{
  "n_layer": 16,
  "d_model": 256,
  "head_dim": 64,
  "vocab_size": 2048,
  "rope_base": 10000.0,
  "qk_norm": true,
  "parallel_block": false,
  "init_std_up": 0.0281,
  "lr_head": 0.0104,
  "schedule": "wsd",
  "decay_shape": "linear",
  "final_lr_fraction": 0.0,
  "dataset": "wikipedia_en"
}
Each number is 128 + 32 x the weight over its row's rms, rounded and kept within 0 to 255. Layers, rows and columns count from 0. Numbers have three digits each. The size before them is the row's rms in percent of the matrix's.

# up: layer 3 MLP up, 704x256, rms 0.0628, rows 517-551, columns 128-255
# down: layer 3 MLP down (transposed), 704x256, rms 0.0607, rows 517-551, columns 128-255
# gate: layer 3 MLP gate, 704x256, rms 0.0663, rows 518-552, columns 128-255
up517 099:146183116119077093095106100132080086147066103074157109097147167164134128110186219141106114120122114107091156105157136174184130167078107210151080186172121109153063119100168181090142111157143115144112145124121162172168142132155132112146048151144142109052072145120076122089097107144133141102086142164158131097118131138128145116149127111091148189182142074127119115072127118111123159120152
down517 101:116060134129166117105185111109153061099067108096169125183192126125108122116145173134107146147185148130147153137134144106131077140102120172185139155121126135107117145093102099074116083162119099192097099160164115122147165180120033137122077147101170105132130147148192148118145145163133164143039200143112122127125119122109117127078104091138032127096107118136124114085075106129147095156124
gate518 105:119123073132085134171163146165095098098166149150141131119130150068171138141105109176129108173069128125118095172093138132115097139183152128110137126140068120160124171080141115165144075116150145185128074144158180186131095147129105116133118135167174130112095104128128115138131166080078183091191139134103117116114106120130122155193158099139080155130127210184051185140072151145101171104145
up518 107:121202135142135161116141199108102081122169104109072162113080108141040185133117103106079140160127135109138102113135154170160162108154138146150124163095159148135178128167132151127134102118080181140109119066130101084136100148089074169089175175171082137093105119158180078124112123157159152043133155162134081095137084137082134194098109097112173134119142092063143101085098206106135150133106
down518 105:060136135171153154100147147173089124086079098108079148106162105163123092114156101083153110133119149149127049138178143150032092093092107140128106148111115096175156126161115080128136117185121141165139149091162132142153129073134136120095207122151103111159128134121062141175138178091053093102091133132123128106094136207110152131072155132123093110168136135177118210105116142143116137071103
gate519 095:119131102102195140150133128208128142147153190116155096177131144095118093112162122133205161088079197110158139145188165098116108112153147134120123216106106091128120121170181162068134098086182119117109086180126146084111128146122106160176155096119145145162075143147140124086073141152119128182171171093149164099154133141107155174112117202186120126124127124120163080148134090122135158106136
up519 099:122144100137144131173092125095111144155136145100188089108116090132137112107121156141113142203146112125086115101143141159140130151104137185180100105108060170138106168114160166160083118098179129123073134088183084101107163189129123153153142069133156152145135115117135080093135082151149129180145194117176136147081115106135090157156058133114107095132136159131108120130171110071167125124089
down519 099:127127139114142138146108091110166106109178185065098136185130187173159163106064086141158095126094166151081185142083159093144129100199152098161105170179158145104193092145092135124173112143142116113122106083153111171125138154109148145140144085114111120168091051149169144143145118157136143131129151152147086110146170112098112052038064140148127112128178130157080185134135127140131107159103
gate520 105:100103100144154060157103174112098116124118116113150133114105104248171117160149143170178126171119161117150122143108149134160110093148147132132164228193143155108172118148144174106146171171119106103059141171127089055093147108200103075096140132122148174081101131149118145130126135135192197161107136166091120199107125162119141123170152102121129169153106101135089152144113101151064135161154
up520 102:120133159105118152133145123095122151099165162145147092165116160117216151173187101144106142111153110076133120117132103134141169168133196163084092146094098128123118097067079166129170122122148102112139108136174108149146133161209120148149082136134181090176049168091166106177112126170112168131171111177140134115155130168123136129153157125119065104129149090160130119086152127103151089136056
down520 104:145149139076136138132189139087088106153126115098126127165140125095123146173143159176120182085130092137130075107162095111104141185147112152088081083100142114103102163098172184086141092145111065124132102122122131118092091166142188100150165066092126082094195094129185114130119145127134119158151101097168122105136168161047169085130169189140069150136106115060197112120069145128155164113151
gate521 099:169115173126101098188105088116179136149145065155140176121147094151060109139113121131145103098121106090098123087112105132149212100136105119133135159113165101094096115148145105121086128162148177114087119124147136120125137133130133146120121104187118112112151132108130083104098181167141109147135147116145096137112094167127130117080130138190129152102151111130146087125171078182160202172167
up521 098:103099138155127076123142093148156135135115109132112091154147138119103176124129069092129094149105145101142109147068119126120094076152111110113110200124155147122130131124083117095075118133126171102125088147100106152107183109135208140138127100158092174201130148084141122086125082084121140088097162135133134163216122121176145106074161113180169099095141100153143172150098083117133102093128
down521 098:141102143119115101146128090172124127098096115133124074101196081130119190112078175136162118163120126119078112132165121128149109140136136147135095124148071089097182159102092140098090140180100155108182123100021080138096122142158156122126121128068125195126060099093146100128084180137151153133129099149125175087151135063162118169138065189143192103142154119136152170157122138079097072106160
gate522 100:130101059102081153120130136185130141145139137177116199091162166165102077146158126140134070131155125080106092099168172141106189115116125104140150109195123101061125123134081123134127138161107101162051207091130094102110168117145134105101139147161104150138148094146109124138127055088098138092127184133165088143109123173131134109147116116175176122071082076079134135124111120134128136181124
up522 100:122109144127096118138138147076194049164113148132113100185165143165174121133174089117108185138133062173173117087105192153159106146141126191118126148138183141133114111095100166137080195121116148107108115099170115109123144105119133102170095081135169149103089148152091094044130124141191096144148105120120088076128131119107129179056125143145139072107070133146055114110120184140155103083174
down522 101:154110118203071098107120151165127066074180132104133102156136163161150096083125119091095184101152082104214114123107144126146097101179144184139161148119167154149117120146111147081068141049107120182165142143161112159131135121135138096097157123160098165104122152119117079120131154110114177098110123091119125089127051090177064162162129107126058087089175094077101068128103125127079186103120
gate523 107:137112101070106077103154097131158185100140187188161064140123189136155117122135162132129182089137139116111150139091181117113163096116151075093165090095121126127136126158202142092119109150130203159094188192163100110136147133156147153107165086107174134135166162151130117069160157156115113102116151148129168173135094124196144090197094158129087138166116160105100130131135129097140117139158
up523 103:129146133163105107093164080110041089127129146108052154104130100141164190119112081095090118134147091101106085110097159156102089190123092093112155129069159177113121109175124185157084114133132140108162059135134176117157083166142153163079157144132136126151152133196174144167116069111132115128143151108126063099128117102103103124140153118125133103090111145112155092061152133149142105124155
down523 102:080179135146130140157081118109106113135144112140151159126195112115120161092139108150129139150134142170121104165070098173169134159107069096146089189128122114159167211064105147172120110093121081131131061057176103108130111115183094152147096081114136113091093162161105125120163066154149165115090174155124110099098127105117087138084138139185181141057148145167167154165076154124130136028145
gate524 103:120130126152080170098156137116098152137111106149142087081100160135145144163128110141120138111143171147125127204164114091107108073080123137106119125072099081154078120148174160162206220094137118125197164095122194067131165158112139121089060085135114230123107134176120069064157077089145102143115128164090128108147107147156138099135205102157123172088142099088152063172157124166149073146169
up524 099:138134216149103150147114135100131166116157136198168102079105066163146169123121129125144140136139116106126105102174178079121094103083183143185120161132169099174098122155087103139052154141148157123112093160155137172112126096085103118161173111109141094102132094167111136135154112078125123113050087154176132143119134108162112099119123111110058121101183140196091166085122104133138075080078
down524 099:119127176177110130122065112099145075082147101134111142082124127080154113118152091164149083165139149140133139163160133127103133117178138128153106088140144147124149105097147107158173095096058187138157125144146128141132090143070093120143110059170154092038095161110145130113119147104138173144085127111138129185138066046127103184162167112158141051113138100178143083075179120170150097185092
gate525 094:224082096133054168128103086151163105125098118126085180069106158082153124148106161099152169113150150091078093141167128150141143139123105185098119150145122086104168175224103096057088160094099129099142140149147135134144167109147144089081162124141154129072098149146112111116095113107148129061143132126039103135151129163157206127156154112192129145121159145206106154111153109157068142167094
up525 096:172120152170087103195092104134111118136114098110127117088088097148081146101121111038125140142140116138139115078110109153094089116150152126190149155211083112126089167147089105108132140137152150122127124066114087182110177149131100156109049166121149121144194134102126119088097111118111074111140124138124125255101153103126077110165119139147165121124113087102109129099153106094157033105145
down525 098:161115142082137191125113156147131078118099119099111154098084127095091115150070143090136072141150180127114110114138190137151111154120132117096140147162095094161098074128154127094174159133152135133094104070116094131134157225163093138115094107156119182111136137152146136122109113135151135105112105142144083167156187135153144165191131095119142115130140105105052190117124145115087097095106
gate526 107:164100097111102134140118143134103068131086132077141140157109180154108110146255124140114163085076125105114138126143126101171108203172136145119144159127124130141160094116180108090109072119117090112093141133178080097116217114127095087166123160128098165070109165149105114116086130095114214145113166142069158142052166165160145154123087146133120121124126174143118098132108162204113168127166
up526 105:155110210132129167090088203132139089117139139211136112122145094153062125089097108108079182134112105134119145127103145097135162073090122107124152181136098118134115161148170144176091111105110133129161126142171044076086140096119128122140171087152110160128089090123142186145145119121092154092143206117084039142108136174087117127140121117120128100094105145101181126120180145158157109124193
down526 105:121136160115103164103108173146162099086155102141062123108109121070076124151136095123130193108161159124154110149061169079143131126107131138081164112121150116127092101071160125169150115100099156129097106119132073081123155161146140118147137168178111160107138112128099165153167151130111156163114146126110068107119194191064106149165185114091203129068128090097126129085130135113153134129170
gate527 104:170072151139131138122097077195210123145103085128166122158170109205157075115053112195157145122175093091156092170125165182136107155048134099081152120133167154125123148139108135117147166172155136189137170089160147127101115112145079118110166118169122160131140140141139150113058130122160155118120093147097137067137104121138070161119109103154134078103061095114093132190138175183117173146125
up527 102:177108077148111119104137112140124149119153132143156150143176159086105096169089165149152122147140124152105146127128093135103122168111126144187072137125097183113141099102095095170105118066138181092158157181148163158144131121136146159094131112129166093118103124135189124107077130106162117109108046113148096135115111134135089151137118129147158151124126148069107133169136123165162178174165
down527 101:091190108149081079084123162139140103148062152151171157172138131093122098155104087115129128091086092155120139163106128118108156147142121124191112079100121143114132176124131122118121144147095128075126079221113072116189124096106106167173105091118171093079131069122170134144098086117106147143171084199110118157153064085131132114192124189101112156044134118109127131106120117095128135106146
gate528 103:065117119111088099132127218168199106112101094125152113080160115100182114119130156149137129084116200113137164122158158144180116150113119118127153153162153106081106153097161116072102131179091091125067140202150086090056114088162098144099111165148113094115115113088159142130170176123133177160094174142116133152146152111114142160133162114168124165195183073186117144179107138102092116111094
up528 100:111162099153143137141121117148119066123103127128104178131124173112104173149153077197103132173142201112104080155073116094131128176140169147147149102129129169105104144131130049136157110105113140112164104129119180188057084135171124109146117175187123105098157109164164151111124153186156174122129120145115175173095090137085141121145114081104138106218064090162123154080113130230115098123109
down528 099:139103171076110174139094135149122152128105136105142119153181124129080162112128139078168114123182069046176147149144107139094091134094128074164099163120132111107137160096116156158097140173115124108153145117162058146092145149117093097130122065082087103145141158092113137098071125105164089118151125102166112135082143113132096079163101191127120102073113112157096149121139122075130144156138
gate529 101:117147200102108157114050143147125104159150135109151123151123161174172146115118079162135103109181138125133176135118224148117165120212104119116101143159122125164147141130125152152144200115171132116089087123143141104101124110143097193134097119168143124152078185122180156134195090070081160044068109173090096153122107146164168118204100116152112132113148123111120118110175106168101101131133
up529 103:119100106169144109098134184125048120100135170122098114091087141098076165120095133124086107116149127091168107187066117095178124187102128165145102135126087080119187144113104141124140120074113144102109129074177113099128160095134144102107128163155097094138145113122099170117092111068075129149150112134125086088160139175130134079157108172146186160066103166156105144084137121132087105159166
down529 101:122158113080106139069145051132180105175135134159129173150061080108120138120079104173194122174111130144092138107114050113133097147075071153188193092096142140132082093132098093111130120134085091142095222130137137117124118167119092151087083083177132152113155174084163086152164161135136143160175096166161135134155070139104138098188122160099101130116150186123177116093100098093120148127086
gate530 093:113150155110172104174093153165136160154100111080106134051078159172112069162121104175123173145075175150093125088118090092136105169137158116141098119099127149164074176145126133171110092110132159144109130083131050149135185113142083166136136126119144120128125203135073066088136185065094068166121149217082147124104123126092120158133136130127112138156119086167112063130159147161113123159128
up530 089:114054127098130141198153143185129126127168156115124131128119121124160107121115101150123106136132100095158121153133152116121188115096162153140179131090089113119092156153176079072138158105136084104081086212137163131094093134147107082113156155159138143131110131142183122104162116143129167081140142144070118119070071130082142149143133125196112192147090194137136149138152117128083140103126
down530 092:130120156101136140211111148184125141129167138148126116117087128136137110179175176175093139129075166089114109157110150152122119121131169124113142125136144144184062189166093112118111126113123120133127125138096087140101105136122072072137093130216116141074092140129121163126144133089037138101132197159091135096096192087098147150124084117181120175178134130181134094134172144153114132117108
gate531 096:078101156150144132151194096138142130140144100099175170089113116143160145127076128140100152139058107103131243096109102076137135103062126114102151084180182172109084160173133143154139099134176158129102148135139094124096105166075144126153168100162108126088073119156146111105118104132132100137135112165138131152113141146161166108177141088138126161128111100132186096083097113157161117174148
up531 096:137126186167154087126114146088085131087092087067125120091121153170151079122089127122124123144117055156131090151129073131119096086224110111138136139092140070144137113098118126169141153075142116159081140138094109163149173109120168109145141142135113146152117182077077117211161155097112121171124087129179091078119159086124108126073090148154108127150129143151127101203136174149161194126175
down531 099:164138145113060169126147111123118100129048179114162078139210148106108099147139106164129166104143207126130067137125131105133096149148097105177121097123116132163125138103118173150123150131150160164141115101014143139149178133143119111150077137069149145112125166128140151112104152188157119159147173117096143171113099164096137161156064063144254093085144112136108138083120105159149121116073
gate532 104:177158132103135171061083132202123151160158159116138179105147173126088075143115157085219150102150130167143158162156111131080158079144129130146188140078112085119116100122172137146139053115097148075147159118090120150121130101117072118104139087115132129129120098149124133161052077123116085063139160138058132069116096146126080162121103197169123113089153069141078097172162131120126093112203
up532 104:124125116166170120101109116088123129123139116152130133124079131114062172124149146136158130100113180018143058081178152120070113122145099114158161138123107152084148092167144098142091135089124147156166192065146153091169120127134096195081102136186183187174141141106138124107105090148181091165168106121142122131115143168112103119131138082099126113073153191081164120137190136110133111130137
down532 106:079144152113080117153196132099152159185084204166110125121011129115087127149137097080163156095097106182155165097133151106073115126101189080089105130127119124096165185156157105105096114156163130111152121116127156112113143084131145149167116137118103071145127132120100093198125080120152128159136121166062123119087083087136125095135122123152105155116163098108157153181162106161188134149121
gate533 095:154116131072097098098118138051138155110117160098090107163137133109104118165111106129077113169140076149205140145108069109077102097198133105159163102125114079164132168212122076134055159112129159143151140119184118076134205133123117119136129121130123133113160111155143172139103073142159132140140120166126113137061083149115128140101083174193103161128137091116106120142098117171124135178113
up533 103:106140145165072144105152135090157095174145080132147139105167133115075116129070117110137157141150114142122091089132116086140150144098145114141096138148194162108166147137147178129139123100140132140129152130140083184125085116153177099103138163083193121081103087100118140152085080064107158060141085118142110135115089128156110098125136113065108074122124100131120106126106134114108153097109
down533 101:105143123124134140089124102139151053101161085157165114099160137153098098117163130135099106099121157125111118117126137121196144147088145129116115132142137138131094112085122188128188114161135105125159092163079072154090036113201107126076146156126215106103174087080150051084110131158136118060218094122151129130119056110152126147123149154115128094100115151102156158166133104070143107114144
gate534 090:069144072138144194136125100107104081088136180133152151093124100156076122176063064146143138136154102137150131119180167144164120127102137128099203111107141114129129136134112151165170081125064085157112044159168195070132124135109143125190118159122107107082138107106136123147138122102112163095044066128089144071177067081106135153168107153117121162133125109148074131150108122141090121103145
up534 094:184099107115117152050117075134139117138166138094140104192137096138143128194153096098158086168133128145160105136175140126085133108104158164129144100173118112101103131111139095153128056167140185145117071120101151098134167112105178119125079135099085127150185177145166119138119115151161103194101092119163149138187102100107089120090152122109160140158095136130173107082108129169115148188158
down534 094:203202081165124051176123132113095176115144179127148138119120137139164128113038152175186118140149125160052194105167198161163158120050129070126126130126116154108174139112080183147152125106123149123141104113153131111116146111121147122196151139096074131121084111138135162061123166109147112131118149133096117091121158117056121105126130126103108135117162102101095108121111105137109101098163
gate535 096:158117176150095118147124164083092129107077168092154096128139155105066129146053159104148119163151126123113124163131118127081151137162166110131112118063133139142084105156125115134039134124148141106116085121133130088091121091145147168132172121143125103103143088110122138144130148110147062087148140131050117160129084147163118081109165136067090116191146170163107143139075165127107113148102
up535 099:130124018223141156166129061118100111029120139153121154065117096141191156107092149156136115150074115130130137125161083071160126114191149126146076092142089153161131099102126102139172133113111125172106119139128083141168180106078155147129101170099181120164110126052187139160122110146153170118131071151128141092059141151187118138120117119101117163152170152138087091126085188116133109127165
down535 100:129126106165102144110076127123152136146144110117155140103147156146127143100163133108133123139162083151130146115113141194143174173096131107065134108171171066085082105168127108184141170152122097141105100160190085123127127127127126096092096136188084088135149140126121160120108122155162093124091128117118110183125051151135116135150150173136063092152119157165135136164174111088162089140148
gate536 106:149117101143102120124149149143105126187099134112116194117112174165134154229143124160124104133090117079094156149108136107163128136121159187048123130146067155128125150205159111122167184111076150133085114153165077115141165115160099155129085136125171076078120122143133126151091065098091155176174104184082143144140126094101127151139124162140102183086102175132098144095112158161084085187159
up536 099:122099114116139147119142168093124174153107104145171086120152124097122111110107131075135072149103183128076156098081120156144128122144083086171155161104107169137095069084175119052080140195160086119139137103116154093163056139178150106119113163121116165090159204117074092113113096097138118139153124140158148130162162134194119134094114112154164075095165126158177133127199125085134155133107
down536 097:167137144205219091145103161103099159193121174093170141118116177087132167129156128110122111107076131110116126164104107183190138060157111141239149178095140127221096099083126132124090123071133122108149084116215123152142144136122134062124135142126105121092125156175109166127146103137135121110164109098157140135196139136159163081081123141086132142095151105176101143139087144129139134109156
gate537 104:111133061146113097110144062143122108127194180132098105168144118228124100158211127193125097181165104156109089147050155166110128146222152124156164066122120123152154112183123164100160112115096169125092097161127108120140089138109149096141136119142133152070172156134088125140179189174147146143162120097084112099084091142124223144139085176136106079072113117122152126102054135195095102126145
up537 100:174063140128072137101143132134090123111118162107180130112119110128183158139145130143167141112151148155165135142068175153128127134110149100136146103126152134046128164212133138150103115095142118140139137142113107111161159116121149176072132157142095149083142119127140127079071129109127102176162124121168119151138145152154132103103108140094114167120129136117171150095150094094177070086110
down537 101:137152109116099137145163114123138108110088146186086125133110128128102133152157163068178184138173163142135172133139151110194177104060114127136070089125104137118117105182184186168148122147130069140142093137118099108141118109147114161192102138104075119169135129101083131125124167140112173124141154114137167068112103083147079114065026136075214118084148077134097079089138084095118149206136
gate538 105:147128130185145133124087083125087137133128053164157162084118131157074131093070167182106119136214149080104114066180134101159134165150131096151143125115139128116125160203110120156173147099151120158120121106168110130113141170155115173135076159127089167133174127111131101151074129148063163124153115106164146107082093065125135177165084143119122156104091142131091076096147105107107150110167
up538 102:154117116153130082138098142155190111173070123105127138146084159144095122102138111119060108146129131121086174122092154104197148107129071163134083143142126105120153159169180099068127195123138124124116097126096139114123133218126142099122165081052136101097164104145111075144117139147082135156146143091180089143185110107214191139132173165077173155133117122071137133035082125113124143103131
down538 101:139102147107131123096103096150105085128083139088137092135201137074134130111098140119086153124131205047124166131115154172179142100110140103108102175118155130101130090139117124155127109156153196099113116073142095066094095157139180194172113104078127178157133116121130201063132146154096094163160124092128146103179225105172120135106142113134101127114159084102149116094135114114123172113196
gate539 099:131084110089056119157166178139078095154094175119076133167125134164170138185133117135138096164101152102125135115121116119097145092117147128140182141095153146137100131178096180131136173164138165119074130099196099156097137079099049140110130107150189098138088179116162085061154126095141093125146137104076178153177129102117107170094080144092138114200105082148131103160173162128099126131117
up539 100:103118097142111169126081160141071146160129104115112129112127126136173150101097104115051141080164124122154097091113104158090093090155122130128102123136133127162121140155109211103120137087118161136149210121142146086149152141130114092097175125144180134114192123141172125179077085163114151125115114094173121078130121139102104186157150146150092159160074126103146104148175143118177068164131
down539 102:121116160142147098114093154111140171153108095113104109129151195182146124115123167167180148165099184097122139121127122072062168086133130101146142172116139146168142096096200184187129059125078120135128115089109116106133127185148116077091141124079096124103124133091094143133099155125146195077154156155122166169105156080116119120032103117141114142110169124170059085148067143150140155115121
gate540 093:093126142146146122185135118124111137164190098138091125182080110186087159147180069129167114108107176122125101121118127094131140131146172137128109140089179111179100095154137127094151095049157161138131124144169138120157096121149114136125145143194103064132197099107156118115064141211130158143148149134111120098131077109104144160122094122152143162145137167077094139168128074148133130171134
up540 097:159170103176084112114079141178158138111089101077113072117119191116105206119094121124119175156090154105067142206096116149125110112102149068106075099130030173166188104101112095135156144163097124147125154183124139120105105124093094128194082150141178148147133089124145148115196115129180142116137139090157122054133157106177140128183149113147137114154155132147136126180195171150122169116116
down540 095:114069176107152134114117225146142167103064161140125081157139121156137133128126155090130135142105052156112127127132134127123129144147117120202105177163148086199083101077189147130125158130079094136100097125167107086065151042147095112152109154125122116157117127132199137137149112154130127123090155161146149131125128042152094155070126086151158160165148141169106138162200136114113077133165
gate541 096:124152136098119116166139141217109127097158177111113119183121155094110126105161116140098110117134087116172086101147104087176125106120115100128177126059140114170160116152091130124136123177144179085148108188200123104143133131089151141137161102172139137126122152061163115098162107102102116179093183137154145158150121164148092154163116112112131132153186113084162241083120128100097140127115
up541 101:200129133164107138129140134130143119126138155111134161112171113085049135082104132152183081158111131130093150098151163111129152074123113114174107145064139171129101144133135128160160157115103130084149141082127064130168147116080068138099098164116155102113108149123166130112092138160060122030126133160126096089096143072150125130100123116065166114166145088121143080116163129136124150099143
down541 099:137131063091187076143140146141110137113174179112164140095133116156127118168159140125083165160136142088090132041166151135132093146129128200141172093116128128118132082147131125110113092156093153124137121135146132118095124101157184120107130141144082100096155128119134124080070134190114105180102068138141103105112063064093174155128111173162172141126030147129156132157153143098201144132130
gate542 101:098137063096119141187108117125120071070159153167069128128157098109138116127167120181089166099081118127162131116090139096074104104200114107184149085171115165118115176087140101172117089132107148178096096135126107119131100130131072134112078116139143157132179131108092131070091146193120164088121099158141081116134103081141121139185092091078128101155087123178104149112120147181150115128086
up542 101:148171152156096123162128105076182104105140160125161133111097129171094173153131172121170152114137135135131094182162152097145126132190107093142126149167137135104167205145102201109153114153149116125148114064091057056154142136202096065084149069130177060110107132116067099083126178090133155165128117114035115149122125175105133111110076140103124113134140112118185080094137162158127076155155
down542 101:114103094187134146132113156129114137125120121075180129103086075144130099138093164117157088088131156189121128094096100150091082144101162106145135082135165071107113082123132143162127142142100177155151082137127098121126124100135075120144141097124043175137133206117110141091161073111067122152105140142170148155116177085105224131110108128129097131169152094123095145109109186173131162145166
gate543 099:134107143163139123148083127138136112151087163084112131101103176131132079150123154128178127168069106137081110103128142076175129105194108134043110150160116110229135116126172171150114139113101151182141159110098132144073104097123072126126122118099054100132118180091091128130159163148125101091132167153072130090140134071155152134156101226138117106189113166101194158151092092128070146177100
up543 101:153152117182124072160144117144097156140137118172156163174145075060150132106162123131115182123125134154140090165162205098082106205170173087125156177128102146163149138125081139098156097131117091108099120174152123114192105075171156133126104075137099131126142145117063147124121134079118121072163133118127078136168120106083174116108077135145167109146063162137103120068099143156179196110092
down543 098:171166112097119132113112133166092208166171121209136104181103096150117130139134085099138111117114169124159172119169115205102091132089200152138176120104145155152118176088181114128106096156124116102112163118184093097189191145148147144147099115169085131104129113138157064083091128149139153161123144115128080122109085121115182098023136105157141104089159152136161127110128163194153148186142
gate544 101:100103123167110047156113106135146092159108094150136086125092155173118145091089125123128172149129099120111124120137174145157175134121095135081148108160121149122133146160099125100160154173085136122090131092105146142081137183154141113090117139137119167101165076200167097128084135174084184170161163129097085083163108145170099099139210154126095054175155110170071127119098067177162134116148
up544 101:129096134153110153099159132107130142171122085174157146094136124153132183106150124122146160103128135135127126098114139136106156105178165110133140131097099112143174124142146118150165053070110129194163124092147130154087123079165079126135102135136167081157151095124183161142130129092104086097099147080110123144119149132115073154173029069202130201115115121177080157114040160116093093139165
down544 099:177130142160108128160075144123136143082130057100165171151126051157124129134088157165076149101132154141116124120123076156139146130117100140123119181111132103091139113135161144112135148029144112127086139138119124153117093113125155198118108104125119111124157146128084129097140192131091148094133131119120093155180032065145139200093111132122127141126161109080104119117128074168116124123130
gate545 100:121140112108118126098106094184126146144144148133130140140144131141178149177099072116129162165100166052164135062107082107125143129129136135143080129123090110085154203094142134077167130157143134170156099078178105176145150125139109116113106140081126078114135141141104140119156189088194131182132115130076144091103151088107186089121115137108146134107146098168176167127117144157081119153096
up545 101:170093130124097119144159121146093112114100094156150145111115106148204191078177092143108149158111070155078175122103156152202108047157125117145164150119095082173122095133188136120092130077140143146135112143107120169163115101119155106102145137142157135146130159072148145091196108073124129088121135132102132161112095110199133043158117162115144127205121144164126118062057171129072108129093
down545 099:127135157170123080162142147134161147134168140111131133176092093096149113131097169179079190105089097159104110147129142097153135196178205074128135104157133132117141125123146134146142110142115104094123107127068089107123124134093101109137136077077105103104138153090174141105104126137133134103090158111202155134134186075117137159083116143142081125157097179135092099196073128104211156131135
gate546 093:126116183134153157118113090118108123164137071062108145100080120124116152154102132148137137115088173166113178102173083125117101108145110100157128170142128131133106161195136106103134147090121156173153072175130164099124180149136156094045128095154095239137204132064128132123160082161151169088144194131099120165105111070071119112087095076174166175131099093134128164133115165130165097172128
up546 097:083147065130079128150182175133164118163099160157082121131115178134107131136138192067169099105085150117109137111102155086125136120090140143156211097179091121245125155151135142126157160162214094144058129154100126111096136107154105162112101123129110105154110167132113124126128096152147182075174108088069169066121145136165089108117063089129127109189121177092104141150120086126104079066136
down546 097:123133142128061097068145143160148170109151157134113137110063134142075159074141134112174055154098118106136182167121115153105092112148086133120131163096062101118121073118146102163070082107176087146083112160076143138141129101154116124074117113140101117105178207179129135117097096104142181150105109194112190152111188134139064144132127143116138150106111116160122129084102139120109179180134
gate547 098:143110145112063143111104130160081122117162148109133162129139188103178141093118127222165186164121122170108090077156144136115104122164176115112151181127168091160138144154134121154067109120108176155087141099110100093062197104100130128148141149113154152155152158124133113083071128155126099097106175142100087138114148163126122097111121141109127070087126104129103129081050099158085110083115
up547 102:111078123156147169107119114109133138070068136133145150081110136175169124131100158146136059081156124132165118161109141188104167145153092099064170042111124100097095109096102118117110122084181120105124152121171114167154090151104156108167145133087155134128074085110186130154152128172152146158074184119096075203167184149100130144127163126064155142205098099129162153069222124142180127136141
down547 111:179125093118137162134174116106137129143098136146134110099024100157152114147140130060135029135145096124149150153139118168131128206086041133130106090139104145101122168117126134104160149127102148112150136145118144128133105146152119108152100122105134113155118099116163096119131142125128109154113121081087149140140255064115134142202128157141165160127102117113131157157153141113158118127153
gate548 095:110089142159152119159120199145183121137120179155086113106064171144139109114147116215180196201120130170106114142071151135175155106128119139133119167117111080144132198159137116130151121073096104108188140145197142148130192157110104116104136064161177108127118099090066106083154091137186120171112160184102106145154125130090103111126130110180123160091106084181057109129159106137091158161145
up548 098:082139113121157173154121121105074072178124136090153163128092124058117070119172106163142059061153118100141113105163145108096139128178117093097140108096129136113116182112158130090070150167121143125079124161089103120131103111200108137122106179167132091141036117170174103095152096088101110127155146096147110142100068056157086151128110152111123115192097176146172120125159188087118105073113
down548 096:085126099113180132182144144132141115188118118155110192103200109149082114121136067150129105119083199142159122108133103115165147104116141125116089137135087156156112167127169108067174107135129111100119142109172106047048131150157086097068129134135114124091162099137148140083110090039148138103086144107089137102125185142148111166150113124175136100203120212084121157163126131136110125074111
gate549 094:178159152131138133137098102117071168159173155115106164120098165071114163160147158059103093133096107145094109081108087087113101124129191153154117125134143080102155107145094121180172165177091148147083094106104198168117117148096165160142118126156153126103190108103125088184122165128082145113178112105095141121138078115111167143118133164097179177118105184162174131142125091126144139183126
up549 099:168109118081142108169159134178186060176115171148125130151127170142114157136114133115162176103136092079099134138093111139167035094055167124179151149074179093138139154145162118111136068103130099120133186128069107134072122102170145142096152115107113143125108179154145122118071170157141124140122116123089048164136115116127116128101108148133152075128157178095090098205100114169110031195167
down549 099:164181144114107148135192087164113129122134102165128119115212093139135141091158168109137139125119137071103093180172143080098075167129130109176125138061186150132098082130146120085135155102119110083110156126101147166113165125130144147113129091098141087179147116154125103105084102148071106176138083143117122141100131139145112109155104153080114089157160110159141116164096125129139082126141
gate550 099:111170109156202133178113077125092126122072146123118111118113114150127132149156105141124108111102142102091120209159152101162123167146118174122165123046086139159170136126099189154151047131175114190114088092136118110120083074217092093102117092093154080127116113133106116131150196099119111109131122195113176178101153164109074096156111148114126152128135179157109138137094150142128159111130
up550 097:148076066162154124133129118102172103169145145106166145061113140114162069069077192071117133120172163152158118137147138134125130124202149121156124107135096110152102093096128118152138132073133118138122133137117120085156123121129138168083176145147107142129131168094108149131139124172110098137133108111175198131057104159053027121103150137072077158138087168135135124141147136119178118127155
down550 093:095127066110105068161100161074129080154113107190118084115096172076146184125135143146112096156107091174069146175111170164110084115090141139132154183156137072083120130160147190156104104191153135090079138141102131121115125165136115101077145117090184094114159116109133106143185120083146140118142121119120103114130178149141095112155151171043129074100086117157131142131142105083109169135147
gate551 093:078114135136164145138146172182136152100173102114116147158141122139143056123135096179134103187094181142092152104133111105124172131140191105144131143184169112149101188166123116097171146148148128118106085124099101157108181036106160125101162162106146134174122166184088100158143116133147110160163119198069160115149102128047189132074055103178161133084098151110108083109120152089111127121124
up551 096:170212161088164124189102132155129125139167101182113140086142120130146158147121160084116135106109109136151133062110100120154157125113150098106201129112075117237061162129149126111127086148114149146106167143174144115126091236119088132153115151140083088117117131077126067154118156150148123110125146087167069106144132118164098094191137157128117158133100166174180156149116096127122152122142
down551 095:106185166118137099145130110142078108136131142130108167102101123122164076144197164095107145136100128195074124104128136081165092134105189116091152116127167130147165128152114097096136097092120150157108121154151121109088158096136076096148212112116134115113064139123117118119087162114104095155129195132143130101127116064107090143111051100127117166137169157171135140169090130138081168154163
gate552 099:190150071193100131175137129210072131147121107066074161100150159100113123141120125107140122110096194122110071187124106133142159093145093081119142105104175174170157126175140113147160140117103145120142099126134119052179098098082101113093058106097116130148185164112076158107119098079151102067072129142106154130113144166184107123142165124145084079128086138077131162163134147110095140104122